Weights of a small transformer language model.
Size: 8 layers, width 640, 5 heads of 128, vocabulary 16384, 60.4M parameters.
Architecture: LayerNorm before each block, rotary positions, biases, untied embeddings, attention and MLP in parallel.
Each number is 128 + 32 x the weight over its row's rms, rounded and kept within 0 to 255. Layers, rows and columns count from 0. Numbers have three digits each. The size before them is the row's rms in percent of the matrix's.

# k: layer 4 attention key, 640x640, rms 0.0726, rows 524-605, columns 560-639
# q: layer 4 attention query, 640x640, rms 0.071, rows 525-605, columns 560-639
k524 089:107150140111072139142116125162142103111140109065159156154116114091173141102167147101119110121109133192137123098129117122138095109126146159129099165127115090126171143127064088106160103170090131151180145110066185079094161163146222119086132127
q525 090:122082132109084150177145067112144128138154149122149090093142173153165147114112069118144113098153100153153126135077066132111129069152144140144099132154132139164113186134125138121142124167198146109126097133147131094076148137124187080101161126
k525 086:177107136140130130089130134095078083104160068150091087152154148147055158139111158094126096140195110149191119098163134184071168110089114134115086124107144152109104141147158144143062103105128100123125196096140142096144130162138118161102105125
q526 089:136137055130108125055139066142124149146162081111125139138153154132177077166101123107139105139085056130145086115142149107125108167111158173181124088103162093125111090140104134122069092178158211171088132185158099075112105122053123104068168094
k526 091:080128155171157179079201112118132161116068114071136173199090168051166142124093128161071116145090076074149132107126190171112125117153146155139116151162121119084130081182141107105172140130098163099122107082158148083082132099137115156134166146
q527 089:102081157114156165142150116127069152162138148189114180088124133135168104166078135103122129045082125125143104142195083121113106098138119149127157130120117125140105151147148104156068078136103080134067148115136132157092139178099149141113100117
k527 089:209091178141150133114158141141177106166135132129132073113134171090048154164155018105151176155148118045120116121144121145155202158096147179133088156117117144077162170130097119103110096122095134171130108161145109130076108124149086160135099109
q528 088:168094178080137132115087123171095147158125140159123124172144059104132082090142132219171138090118121096173146128114150075138105079148075163127108164148156099098088173109118140092131161127117125135108140177126152160144140125146064154071180106
k528 083:173160131149182159154148098108186151152102066114110088094133100172082107066172144125148157167155180159107129094141137064133129123084145121097135129139137143121157101098113152115157174135110134094126110070131153078140151147131136153147107132
q529 089:123101103123143082179118147110142138151115128131057116162158117134110116122126169179132146156102121123126159114191050110144097127193186092103165115120152123148150180098105145146163076183093135091127102107134173150157153103110092092175150185
k529 088:173148132091138187102039107131084144151180117064113168075101132111148073146118172164125134091102109119138127097136142111112096135150177049137134160104156170056109104111159160098099132153078125082074116151163146102109109112184146165155113114
q530 088:124094160132107077124119155138144169118157146094086113157164166152080119109123156155100105133044112143134201071129138127091069141134158095118141094141163112172137098115140138106191122155092122132105146136160130130151099140171149051144205125
k530 089:157138054151051170146143101140098141126122159140146157102185107155109185147099147074154183124107123133116129085124164140095135151153074092105138122108116142118204135110150144045074192184086110136133146142143154163073141153133156144134142081
q531 095:058134163054097124154129106120159178197110086127116148158086163144177127156129146175148090077096138160133118136054129140078186072163160187141175151172102131164131159157142088137153203096133093153139110159125112129127100130123164144134130176
k531 087:148169085159144191087138116122145175123146110119177071126106053093134177133147103082184098158108131129109099106117119097088179174124135091138153120115053133122100138141140169083189143145126075081135113140125099147091119110106108128112151096
q532 091:063146076182080145122138046116129126164100133096163120101162088180129124124118108143125095156125164137140074112016135125170191115080153165102120129142096172131128099100081119114109137206119118098149167091107153129149156179187113217136142181
k532 102:092134122164157126154161144151109136192149127165130111159117126162112097120197138129167141075170054134109110127131156124138178180128110167129103155137165139148167160184060105173132133107114133120093139146113112127150113149084111135092133096
q533 089:140159118187128121083135126114092089183123116108103157145149170167107064097107152114090171133115143140115187097239117130124086132152145108077195125134106108150174107157155128134144112111138075160173103172154153066102112066122123118144124127
k533 094:128141171138151082130141181183125075132136098096121187161105184182043111124129153122138119186152144182115163131131107193163107115116154165119168130153136067142136140096166165118123142065163046107149184118064166135123109072110079116181200134
q534 087:099139143079125120125165160157130098075050073154119140101140125173069158119165130145152090130160156130103112115145189074193100113115130138121157155120107104069152161071126106168131167153117099133126127135149169135099137155153099099141158077
k534 090:133139129084154100093152103122096128084096142148134137187156154121141116151160112130138138112137130169143086145124136068102174073176165197134172153088110165125125122143127096133120102169109150088160045117112129092096121112087117096095145176
q535 084:144135128097164066135153151157130166118102130158198151154157158159104143135115154074137120177110163105091078085186112181120067167097130125161183180112094107170203084089137142126144110123144142137072074147148110113146125142182083132161175148
k535 092:145146155121103077100113132110195087144115152079100090143162133159135114179178128080131183123142144101138189145093067133144111131122097123107128112159142157148141106195104242111185138119120129132153174161119134147116178151069115119156090151
q536 085:090145138080198101123060174163137130093154145193153132162123115107165175111096083095119127110094128144091103113167130114075110099122114176134182168102114091180112091158113136124125141158113131150099141129141106063156114134098153160117104188
k536 095:101120108112142195193189138143121129170143137138115068222171164148130115146117158186138139143115165113191157180130129097161124099179112214136125086166146110129097118135093154128162187155140096146123115138118155114152158151118122149101115105
q537 083:058111102111094128114127088146132143105120112163097112153211119131156089107137107159097111197125142095196164109046123098153123150087104156074147104072191191128125156118093189145112138149091113078118118104108104198126144151118160085147134183
k537 096:085092111088138164138092082133112181062079114162191132126145144112108166125083138093115111093116189145126082113185124137104152147112100140112122134126069115145120148133096119160063114128121095115162181140138129170130134106153129163125191144
q538 089:140171145133115068125113133128161127106192183069143061123126117113114134142185183128111157143152112126126076096140111157057151070123112095074123102188111135132077125160155144088168170087163100126136089142128124139142128103064104137105113082
k538 095:100155112122138083156145124136140129154114078098140149163141114138128108112092141156143136114086089122113123150165155065115109159146102096170112168102150109077134087118140138157182156096092092159180197115134081124052112133130144169135110154
q539 090:099143165151102123164133148052141109137189189114134095153137121119143150114181145104118129101154082090187151088127110146167150138175130107082096126110137148063080170165180133159160100099154194144126102134057112120195171139094151154089152096
k539 094:137163141031044153108144142137171077066178111135113146074043126143106094106111124132115167120111078178116190122135161120136093069159130076162170157104152134197099129107152111114109183133180144164132156136106110179131096185144161141129141121
q540 089:100062102123155122122086171139104093131097183126128120130123153097093115137047137127166102128144130097079183128122084160128167104129092133174132106096137150076110191144135172191109071161054132153203204116100185110126096101148165123118133136
k540 090:123143120125206168089131129166123132168147137128163142149116125114160100091173137142106116073095091155137138129169132123106134130161113103110144148144143097055155074113146101090118136165146155111074080155107156111115089225141119134117161099
q541 093:122100140223167145112167230151147099148226128148145184164076111153099172090155092093099153148158084170148129094155146166148056168109151148105158113043137118096084166103115164074143104133180131134106142118094201131107134130181136125095119111
k541 091:104106109129085102189029128109121190103088086141134066133199192158126164145115159163155073144144114125078129133113142188143127104155143143096106127138105188138190136140139115141119191173109134118144162131115141185133141157160095148115131114
q542 087:094146100096137182178076122072141092068142106128132106139160189115156186154109131151124063114103132097104190120128159091140130106131125132063102172109088129060149091161107136112106047121169115148195135108128101163124120142135129109117117110
k542 088:146102096179188154100137170115143111171143116188147111178135087172118113087093141128186133181138159114159164114112099110131097110130205149133154127116143162162136161122163184144153136168037125194102168104152053130132119143171126091105166154
q543 090:087103171142105106188125164141107139161052078167111141136114135082114108144138173130128192177140149121150185112122136074108166150178165115074112099084095131145176174089119123102146108132117144131150143126092150074107132190138106082086120144
k543 088:101092142159097096084139098150079113135179131156140081137106176162172135127165143151127103175173120148086160112122090105108154125189121113131085086145155115120167147139122112106105104074109149169118111151132116161131129127116103119167135141
q544 091:134076102131093178057129124115103098126074107187159067088125112123160104062134168157189130146139132121101161110162159179092105082172137165123145116135132165152101125093082131194117117099140091122082124131113120127145182141160157115089134143
k544 087:145114132137102100165123180179153121107130118063105137153133089110130094092106113114131128134119125155183143107136081104059143116133149095077083137141186171113147114134138114103141096189158144151122092105056127138092137119021113126157177087
q545 093:117147114165139121123133088163135137167141157111140107172124148090107076109112131148133082118155108174152129129132147148061106078100139076135068137156181101149045145198155084125094103173114131121097152059129113122115141103097115109146147179
k545 093:135139137123138143144081111130128210112049146096108200119109163133174155202110145146155169163095162114144172074125125085147151132148167093122139103103094176053135165140102097161115132107105070115131137124128145153144147159081151075141139166
q546 094:116116088194101093140062152132128122158165122135186141127102150127132153179153137103128137161117133097150095163106145104161203115176161126165126125106119093112060154173122103078181092115156145139141149112080146102121106145140172181121128162
k546 087:166134135158119163150166166117145174113141121162117145140059148140117080122129152165117212144075100079092105087106100056158137128066160169134122153184085159219208152068150166140143145113108128086117136124148161163134115110150162091113171165
q547 093:121137167097190083174146114208109088139166158168055101080108120105110173100132161110107151168187196154074103102076107158079140204118082127109137146083110143136152195061127098127117148153080130051187043155147169075129127105138129134112136156
k547 091:088154078178085175111143083099157118156093148114140145132074189165130117147103128138138107120163122114112196120146186130119109130107175121145113132135199086110128167154092095114130118115137121072117150117114177108139151121146157084121144153
q548 090:061066109125151071194171178131126171134079168164142120117100145101126112133105115118118157118133101134173114141123138132142160088211141123172143169101154123153185107083103156179087180091133142159113137127121125149117140058092143058119045113
k548 087:157132173153161157049056107187114097164118108124155100174104116147130118174080165164074112148099095080095119161109160145121083101161077166125139108094065136103080160115134142145093123143079107157137150116172116100126171158071135168183134155
q549 089:105094131084101156123109182139106166048159092151117146164109133073116142134131157113141126135118143089116109157096092153121123108180142161064107094144126100067107113104131129127144108140138097131143144132157111102078099193108168137133146165
k549 090:103115096182116081141097114144188124132134105144118152181081112110080104145124143095111167165111132107127209184093199070117137079076170112161141116212108127086139133143148132060122127114161173059176079117213053125163090138105130134159090134
q550 092:080061140081059153152157141137177090119152092103142124163101099188144135108131163118093085196147101179101118157137118124169098124109069192171164104086073122107156061144116136096114149137212148128116113119100153141073153144129137080122085056
k550 088:102156095173149115152141181141102157124215102144103126112151171134101109075114102076062157098117106124121134149113213131095166119139134124126138129068106116147064087110140123115091104173115133092142097075116143152194122113129138171138130193
q551 090:124094179116147161124169116168152129093052113116139173146138120143079153166085137112112091198111143109103148132149159129106109106054145122090105110168115136136091106128094153083191099182156120178102140130099200144093172151042119116130118128
k551 084:143181085095141087105131126102097134091091120160109126124159143133156123082127156115099165082108078162160091109121165125165136107147133135146134149128124170137101153135142155106111133129090142069096081151099096144126108123141170122083138126
q552 090:092056183106118103105070119124128157100084121161147189139134091094141111133151135209124133104142072175096066101150163093162100140169082116099098091175132153151195138101162167185086064111116085080073141120141143120149143110089181071131179157
k552 090:132124122096138150163176096145137141101120075126131108133094104082153095099160145178193121108149137160142126148177124105156086123103128096147130125136140133078144142104139056117152061161104137153130120126134135144107097135075101148090118102
q553 089:194111157152131112169124118144098101131154071142091176138137124138132169144170150166119092140160124156076096113106102097093100091183141079059181110148108154068122156149121079094152170144134159165118142095114094113203071128160151145116138165
k553 089:091167139148143176095166096118113169143064143134100145144176174073089137143136151138063173150127087083098155129146192108177085126163133118154122175113160100084139132106121064116166144120149123095198183101122130104108150106167086100149151148
q554 087:178171082114087117109142098109128112188051075136098112080139083207134136121118134137150116167102131138186131170109136129104155163106152135079094164142177161159093161113118145104122102127158120171136211113085135117095160187092140152099154088
k554 088:152077171062153121132138100121152089129103177134127117122118107061128166143180113181113090095191117180098178102141141148151160117112154124109179132088136111144123127106117082146119155095132156164086136062130095100178168110111110111154158152
q555 089:163163140110210072099060179154132100173179140116097091168074110162134113132162173176107071193135110092153152152140094166087064164111072118132155103221179176170131175111118137110117125117183161096142136162104165129145138114096137106142197129
k555 092:124123125142112140169150139154079150153141139078139085150187100092132182169122156103160138153098175157099118131134112126150128112143163170134175187117092146105121128149146110110140132118112154123112124110147147081143177139151117120077168166
q556 084:093145111105137140152099142149138144106160167162148104179106126104173143124169174164148123154147111128175127153143101101095175123135113083171135124134159089145136163170145116136152139080091129098074204149160143039109090060100135100154145134
k556 086:170157148157106133158180125139079134183097170068098154129092194064135153172133154091099195081099147095107120135116144136149116167059098179146087118147068150133170161094083143160119059146154081153162122122159083133135169113129193099124123133
q557 086:119064118120153169127100108196143117145130152113106078106104111127091162082045132182157169142130149065137088156100158128134168163132081115082135126058115060122137155128170176100163134111187194113175135071149150158099161152139145120142099135
k557 084:145084114114143133135087194108134149105092116110186118123127126198169111152154148128096105119080128108148128107086117152142057120113162152213112120135173121100140123088143125152153143126125125177130159112049149166104079131138192170158200148
q558 088:141139062150174127076113091139107073074133162134099093141138127146079184161054145179159146086113151084142108121136157150093111109166120135102126175144135127149128106088196086163051151177127116127111106170150106114074104149130161096202137128
k558 088:137174137090094125132117107151119108147145178110141143107143126134158152136202149112104107174162130152078118101060071104120155114079173147145079092144168085173141133140067108109198129127176170117034101128169113173122141142122105123143152124
q559 092:109126116133102192133133180161122095128107135102127088103082129216161100087126139096152205092108136137136146102167135100081174092074144135119083152130175081095105132145151208104129135070103120109097112125153157171039078119082131091125159121
k559 094:167116097095126125093063083153187106124131167134152184086050149112095168095144078098113035134086060152151147187151089134111113178064098141115093164047088130171120125111107115124137144150174190125153128093191121146117097106119136149048157135
q560 087:090081168102158106106149124143149135077122122128128063197166106097134116140092123227143085163115180095150175092150183168192162152125164195129128151119129168168119095130126101122138116106147161114148115176126114127129127165114110125180116114
k560 088:103179081098119096113158106161105124152154148154142143109114128158081141120130151132095144127136090170198128171120070167169070091089179115133088142149215146088161128121135157176138147108107085077053119169140128083147144095185124164135184126
q561 087:194119137135076130154109145175109108062099135152171146161156093171096091156091125156104150142129116113062165110165140107098057141089093105122090136101157115092086140120093126090134206133161178112071121130131146076116155112103138135100119110
k561 089:086106159095121115096153127106155101139072145116075123123131163130157074123175171081157140087122213128163110115106116096132129103218107140123101129200149034145122145123132115143159102144145125066222146140064140113160111095089061143116099048
q562 090:161104173059077179076139189092065115063177164154115096135113157129142151156166113172139167134191110119106144171103115099151145039125086152098128129177108091143097104163130162137082159105099128129135118109134129116155134141142148130097106107
k562 091:120099113143143121142108114172171130134167146124123116099136147049189139156085130117112153174125151124142094116146106110095132177151073146154129125058168155079127104133144109086111139152127132157101162078132146103141129091100097151138124174
q563 089:195097147123147115179118163073151121152149155148145147129155144126080155149198101170111146144125116128138111131141132110092187171148189114118157142098123158143082105131074145068163080101044140044150078115148128116180109139149165113175118132
k563 093:111088102076100134117091153188107168113104120079179158098127126140147120071125122074189173079093111101118140134134151156144120143126133093086037086074135147125133160162122127116099125120125131155146141143134161144165071203146131127112178129
q564 090:120107152130118106179152149127122167149123104128126122130110114157118144121133101132130091174128158102154142139122122079138141162126150107108160119103135122123092179112118100173111127106048105079124105086197095183136125083084119142185058156
k564 088:121068039100121167171047115083151141108166138079168152129104144153139077155117127125107135172126117115150160116166194161131164083131043185090132118089110125094050070181103103110154088158127085190098117099100128205161112116143102153054122105
q565 090:154157082126086079143151113136144101160138116159128149166108168113170090146128114118121161160178100089097150107097128134157158136156160150103091083088122159149106121152126128160168142108154161190158105129095087115069139082121219180129102122
k565 086:163101132144157139155141117127108135125086104108121143134070137126123125148094118151127157148072125141158131102116141104089169155158124089112161120093087119118163127096111096104153075120121136111122118120076111173108188178158139121120092181
q566 088:125073108108133101157134114166124119166128092129095084139075164141105151077038144135110148154163108105096131108073126155132092125090112159097121072161154180083220076105114168162133180149180127127119119087085085146090151143139142169149108140
k566 088:152114155080156085103130119196092071119155145188133149133107134182123130165177161142119119121088113069175148137163151142107158128112087176099148115075066112091160148098159108156139132142114103073159071110139160119127175103139133181103075104
q567 092:102101125129109189083108098202146103131135158100092135117108069090099125156090065136170117097112120177128209122044164123078147107112178160174089121162089180127140143179104100075156076160161102161132128126102173135132139125151129136139110098
k567 088:152193174104150098116103132102108126144170177135159131118132092095150107156139128090171119111118150122089136143106130165116152136071147130153103136175082125117193149174200120175084127123132099154156164137134096093155153103112097100100185070
q568 094:151124115123116124168068157147162118227144127107135095098164123125060133079077089122121186115179223157167114150080167149109155114163096154145129157113100151137133125138112142142136155122140086173087086133097083161093177144178188170124118092
k568 092:139146184106149094151198166138128094125104142178110168078153153119119116080144172170165115125155127129139097176124140138160155112130187080113140191140177085127124204150085116090108038083186151071110080047089140062172149169154089049152099104
q569 091:126173111056152183119141139099103099112187132133148161178120148164142188165104083160144151123067119079138125090139105166118100169120088118159163069086059100068123133089091116082155140109098095192134128101194126171085118090182096080112143113
k569 088:110105121176135142107172142105166116131144137159071133179175187104125158142113125080137113149160101123204077111133148131102066101115124111127052166115140136099106128159127092195087207114095097131057192148036124119067090107098148186101108153
q570 084:148132169114157097099156139108160112091082193131138129106155132111125108160115105113168081151080129161128134121120182103145089122151105231131089078206167132165186171088077186156140138144115143151158103147116058122156180160127112198086103075
k570 088:131095129149122162174110118139095180118097122098168148207089143136109170116179142131146157103116131119128135180101100146097082196111165083125111126146168190055134133160141119146153116179161119183149175170135120186150125159142075167153150133
q571 091:070050174115168159127089113134086111135148120209158139211094165139116116140117086114085103100113168055143145149144126172149120099132083148090090129117132131074108075088142152103078102164132139127102159113089142174139214160118113113124142110
k571 090:128115098162116145116078144116145112119060148168115100131150137152162130133141140140176062140137082120160149116176121139167122160131104211173077133093123125098128150206126096162139085108121124123117053101131147096199122136115064126103184158
q572 088:041125165053126090168126081120086175187130203144125129117096113117110121110153099136129114088171099120181152120181127197081164140114168136162157126175114097204141116112080088141134131155104140119172064132108134117157124106164126123148144145
k572 088:126110062139157150128147115150078072108157116109175125134125115114092139114149125182051075172059132133135125121170073141088134078136181085120096088153139166117061058145153112138141145172130108142130097163191079140153183098191173073136170115
q573 094:145218058134129194072059127111110144129095138168164182179116097175079112126086088133149162181105151144126125164112073150103147149174132129135145087135104115130140094170216119157139144139177140082221162145157107138111180170063125100071129107
k573 093:102056159069066108154137165162162132109171125136173120082155092116198119145157174141075097118149155101092084104120156118084196126099155113095145118133108119166104109096080130102126143106153164083106116122165150066209091128163048117138130147
q574 091:108131119123215103148102140132134130099080115127155128051123141138101156167107186145119120154202117153090124096170128146114142124106153084056219172103165147151153122088164105113153094111135094152104114159146201120158170158122161125110171107
k574 089:159193125149175108170114139070119103184139132156138132167108161115156105166201108134152142140134084137085159108109130080147115172108143221127153102141143129090129107111089166187145147143150168153194121068103145108110099143129138096042123149
q575 094:118114131128135131106080162138042128119150120154161132157131121170161141138154189107105170116064096131157120096203073136177113139128139060109194125132158150147053124106154174149090121137178051146158045151110102114138126146128127118137177143
k575 091:099127100105110135142112128111139116149107109169150188141153102145022206142109083126134132073084118150104120126145171100199112131128140148101111200097151105126171108094095113154150130160108145170109165171172166077148119133137090179115065168
q576 088:146145131129138146078134103108084109128136152161125137100134132181113123143175137130158116098118150133084088135084064144104136147188143163125097111086127101102091159153139082139145077129160140158117078085141090088151177130147111113161125092
k576 087:082173156138181103108171133175135175125151145152082106133157180186137104122124132168120198089138150142119189173129169125074134165076093156114144087162160118189160124137159092126111106147117153129134171146128118119079157133090113107128163143
q577 090:107147175124114105159191091108095169106116147151179156118108112088120113147171164179085133115108071138212133132073124061165112111058097153101144166124128143134096156131150086101128198129141159092178097140117067116142102046201186158145135201
k577 091:159113095073136152168171095134137139094122187211120072077167157112150177147153178115160153107143173167098074158138170136098088154121151121178086146189145146109152117124119153116104080093144125114125100114177107107156145092140119136128134098
q578 091:136156225127132193148113114164105119141220140123079123118132132131146156135130063114082145105094023120152111142132157187160136173115181112087073143109116109112116166144139134085157140139125138183106122103150082077085155119185151106098113100
k578 089:126133144118142119151131150136164172163132129128074145110162129107114167157163142119161216163081095090109129115136157153164103124107125108108139174139091190121118177125169089087112119165078050187103080145141072103125086167184198123149167091
q579 092:123141131122138152122138039154097134179112155187142160059140134150157088076130113138158110201144169161141120141149116131118169105136188204147087109062109080091138141123095187108149092093119096076123134150114155068182069121121184100077196136
k579 089:136129132134155135062064198150119126111131068094114045140153088110130121160131117082144115069152166097105130175094139163127171177073145120063138114185144132141102121104100100125074095126130091146091117115150064118105101097132061186118147148
q580 090:094118122149138165175154133121097117089069167091092146109091157088132085174153134186159166161122127150084116161058139094089145142129159174126072090092106096127116118105154123077161176135087189154134155113116094175113095166123078111136138129
k580 089:126128122134140088082095107083183117128140135112185148073137127165136088108114112061146094147136097103143153108071129111058199157182092127163143149131105123124132129093140149193135082072163148078134163109139139106097106118143080099136106058
q581 089:109065123143162157102102085133180143161160098076151165117148087126133118179114135144083089149092155144086173106068118203128151184113167139105130209106105138147160107173101191151099132079112119136146102142097102156182114148164160160124131072
k581 088:110163136149095144106109130104129111147138119149132189152151084157159082097112132077115139066115122181109163110113127131153139087093122093158124160138048157191115138119150115094101080126060130138113107114191142159109182124130172181150110134
q582 089:091098141138109099152102112135125117148143136111122111162142139156166162161112123043096143121101089049086144109114096160161138132154104071090193072093063117110169040162152207139098126105107143076092170089127108143091125116140116108129116102
k582 087:047139126112132145103160118132139135141149219098155121144121188133092137130095127117096141119147139103119119174090112159126134156088122145191121134140091118119109191127116105111143144166165186150069140136145148062139105147113122176097106130
q583 093:144144148128116199109038197159086165147114088075115141175155098182108097083106126175133137099142116079108174124113096131030144162093127128104159167118103113185136183147111136045087186120176145108166090105160157122131095088115121129161105165
k583 092:151172139197163169103117130145156074092155100170063139143106137072107092134116093139096116139089115150112098145159072103092129085115151099060112142146076058173159111182128138129109149132141119112085125156139150125153159048071143168119150179
q584 091:104154135124160140145123157132148112123143158120162157138131147139115159168116195166114147104137139105104153123150098121101197086112119085141139150116054110078130075188083170064161108115170160144148153118125130118145186118142110146119082136
k584 091:099162081157127104118098105083110121140099120161057098200106106099105089144057118119117145157115125099156102151013191108115073077102148158118128168168124155192151201173146130199111141137126119144139124109084143129194113181125136098095131127
q585 091:124167127103173108137146152100166135111085111112084100128139162165109116117148110093100164142142120136094124116138103080131169116125191138156195103129131114149112087152119159116188129121166149117124116126142094152087167144117090125135143092
k585 092:093089072085067088120039129154164088104172134140142140119122179128150129151106171116103114152162120120154136126141134083189109109095122067125065152192158139113157086157118081119134142136161202123109164096064090133158169121060098127111101151
q586 086:068086164111166055129157120083147127104096172117148116158104061083098125154103136143107138121092189136187055113107092116082131152137126138044078142099128113123064143155107100149139117149129156161094149144172148134142137064115128107097163135
k586 085:152153081123105081126157139138050131127121113114138144188058148136209098109044117079119102156126121134085197135141182124147138122170166089103139151086120108098125180028082113113215150111102122149187135112118140079160121042071116141146161102
q587 093:114085097137104104141143209157157177117141198187095065214186120124153146103100051059106197177094062126124154124198149078143116108083164139116072107086056117124114124102206112119169134112149137136132089130164104144087123127094063158184112166
k587 089:161122122147128082138126166155114137110118105177108148085096179118112167129126130092065154146063140142130176190170094087136144127087124125088099168094102094092143145085124122101162121129138120138090120150073085102180160169135127119102092080
q588 089:106077103156102144127149109119170067043064101129158065220111134099100112121115126097101118094151140150112125131180121175124152145124135063142195125108076019075127173125150109185137187067176071141091138111111140110125142085150162184094133096
k588 089:083068156077189145142140137100117150160124039096101158173136125066060161128089135132108149159095104158180152146133073154161088176112189147130090210181178141120081115151084113101126101125135108161154113091126153154084148149182122130148180143
q589 091:117165134150092099121143159165127126097074073099103163178151121135122122130112179143094184172121108054088173127114144193131151112139075112171163108146184138129146113147158126097119123145158189160124113160104159111132104160105094106134100155
k589 092:080122168149111110126088140187109161191154128095134122087138141123116035096126073151126129140131172160122179107119140064154155113168143105152138121195106144119082135104197114109165134140122098075120182112069141127093113117098100159193119117
q590 089:143145160100105118153135100125128099120097111142183090108126118193131161159115193077121143126139113170111106198142112140138164138124188184118121118097077139081170070101068141088110093171143159090131155167123083144116134133169123132098157106
k590 094:127118141082046222116100084115167081142110167065080139104142139120129168156195090085097144184127057186125162108108152141151125138151121124090154072112129156124107083130193088166158108206072154111129128135177158131199096097135100168120103151
q591 086:075119122129133136162168116122139093150044114119104157124129117121072092105112175130113101118093154159036138124196166158180108142126084132091115180159120136146099186118108152145077111120126158166084091088133108176111155101146151134118124093
k591 087:106125139137129157185147116078154125115143165114139076113165163142145117109183149163100158071150118167177165133191119147167135134082133156176107130121138114162115160110135115103116086097150077141137082161107106140119130106091033099181142086
q592 091:112122147111088106122108157101131116135059142175102089092118109099121152124093087183117179120151186216111133138165064173113089101135130182154165126114137137138106096125163152184144051117166156153133094150112177122137140159159092122133134099
k592 088:113120146146118096143099138110196060121124129091084152202114166111131129136151112145114148060103105135192062169114119187108110145068179113175121153203131137114108221140142067165074076119107128137120120155104140120089143133066092147132129155
q593 090:149111201113109125105105113079086156116062162120140146123146088159168130125074198178077180118125158139100081142109119115079086179149143158140134117140135132128189178219094123129166147151139143105149120146055092110185134180124180130122120124
k593 091:133142116101133096115146122195181106094137144146126167159161173157144149146143124116126120114169087140149143125114106109150137134130068124103100134154096119178146146095119155160081133121138089113162179137120135130110176167132107150141143095
q594 088:185107147117140140121195173141139112188114119155113120125153085132138097177151132136142183077117186144156152120093097098132140118088140152149174118114106129150134128117090133131115165096115151106137130158093095106145176112147070136149083114
k594 089:077112178102127090085088140094110112138154093133165112165121172103138110098121187127119119113077140173092111115115107134179076119093106087130097104155116084142122141099131143164131096127132138181104161131136134112119120118165135058160105071
q595 091:122146136137147157110073123112100133147125147140165073132149128111155112146105117143119154173145185150168072131140138081090089144085193091093059126060127114131136150083121114119133113163138135107084110126155100069078099119045125174165153138
k595 091:142140139133156097132153098115154116128143117162153122125111127198068151146088043113108131166114196134109099112096136148153148137110150131122118053141130083164148109075107139127137145124134148105133083237116191125146082139137096090121176126
q596 096:115082118116130154112113118177106108154109127075141108132139133158101089121160065126106085133160099133066145152099112172071092140169176114115154138087109145110148088164108127120172046072045108183152123173176111102125148112160071179124152122
k596 093:170096150094179152110118119126173141165121119095163115113108138101078108102090149104135091173161104131071164130153038176112099086127165084156105087167150133079125125173120077109093089160197129082095121154126113226136146115089175090098124131
q597 094:113122125167107142162146131160151134178144151094159154106149081124076142074146138117131173165114127104139085069129135111213124075135134135122131156182087120103134163162126123146147119114124097139157101096166112183131133180072128157098076113
k597 092:161094161118156132157152159099169190104102176104104124144119114141083125166124087101143112174082145093141165164110142115072159143123114125155149121086199056138157145158083082082130197098184127132135126166175115112086156142135100123127113106
q598 090:095115220130093099158107122128112146059100054212185134143167115100153136147112075181135168156140127187096166096116157139141144132124150135155166147130124171102123084051138128089186150094174074075170129130141159088154106133128143167107171132
k598 087:127167158118143135113146126111114070133160182178061092171107076123139124158152147104140129119136149150144124111139177077131091162136122185083110095145127093178090146081062122180112132111167118143090105120133162135114145089105142113069140185
q599 090:107094097133076096127183113090121155092109126077199084126118190133164182164174178159135187179078107131146170131028108154123177155168131092180078100169140167155094140153139138084169168142176068184142100166129157123151134122148126124164094112
k599 087:178130141135144083142123185094157142144095122142112236146143136125110075195071118124107152105136107148146110128108180106121096133157106118071127110091077115094136129103153106121141079114094160109069117168084042115102080187110159136120182125
q600 088:092132147067118149170171177066090141195157133146093102078100156132184164107070104124127158111138099111133197152126112098116137110146139092086123160103095198129154114108106138110123074098168132157098093102171043103176148136125151155077124110
k600 090:122093147105094112117111132151159122113086096160111168094112155127072146128164132125160149142103141100145075135123111090175161130110087175145148111069227105091149147124141147174114159171128134096095120104160115132086132137080191118188141099
q601 093:106176148150115103134062135164100098157099108109087157096159163133109083135168118152114152128095138130091144138163137095149128087136121163095115131137161103137157081143137135094151106132139175132107164196122141119127147129159132108126127105
k601 092:138101162127184186053189111130080069052102101110118165100119108166118142121104173140157072162124092170125115120122130102157134109154119091172163119101113112157102173135104122141191176114128108125147146142108119125124106152088141199144147130
q602 088:080171099136115155112139181104144163141097109147098151063121101100158105153186070114133143133136062110132115156143151083157154182097150176095130168124081112141173166101089145129150102045189116151130152218189141172102183134130089094162139172
k602 090:113149106191188129140167107156139193200109132180099115129098130150092158154164127179107098121116114141166135138145144092077131084087064068206087101183161088127120095114068164136121110141103078102102120116140212171160129094123121156169159110
q603 093:155170156113132133110133127136174102098113129173129139152124104110152151136108090144108130123186158080136146160118111119138120093106149187126103136136141190155111079166116174110129116115069130130066149166074117131108169104141107133104053137
k603 091:086126166107091119140129130116113130095145134100131131134145165105145123073146133106086132126092126134089062109131110167134097106142157135142086107099131148101146103162067087091113143138108178086142116102166175110103111139093165147167151165
q604 091:044096152152117120152151151141168087061136085070132144091129131068098113126162118120146166094149103106192113085092175153125110120103064196115098136115133153115113189181182152108173073097129137146108136116065193112082123118137185141116091111
k604 088:199111094075118104116126059077100111140117160124107121068125131195159109172087128182115144176121182171137133158100109090202160138145198098144130126146134109130131101119125154151101139082148150120137126128166125160076104133069128115199180097
q605 087:181104135123134142159105140192037118111243113073154150156100119138130174141140130143125124096104169083147075158109151150096116107148059089105153166156131061139155150162089084159134128146145173151086130133110141141112036157074180140180097148
k605 086:136167159160071077182140112137164125133103106076147117154122128116096085149098125148124138111086169132155135147108087049151200138143142149146171177139115109166103137067127163110125139109146184208152122099176135098131151123140122124098142108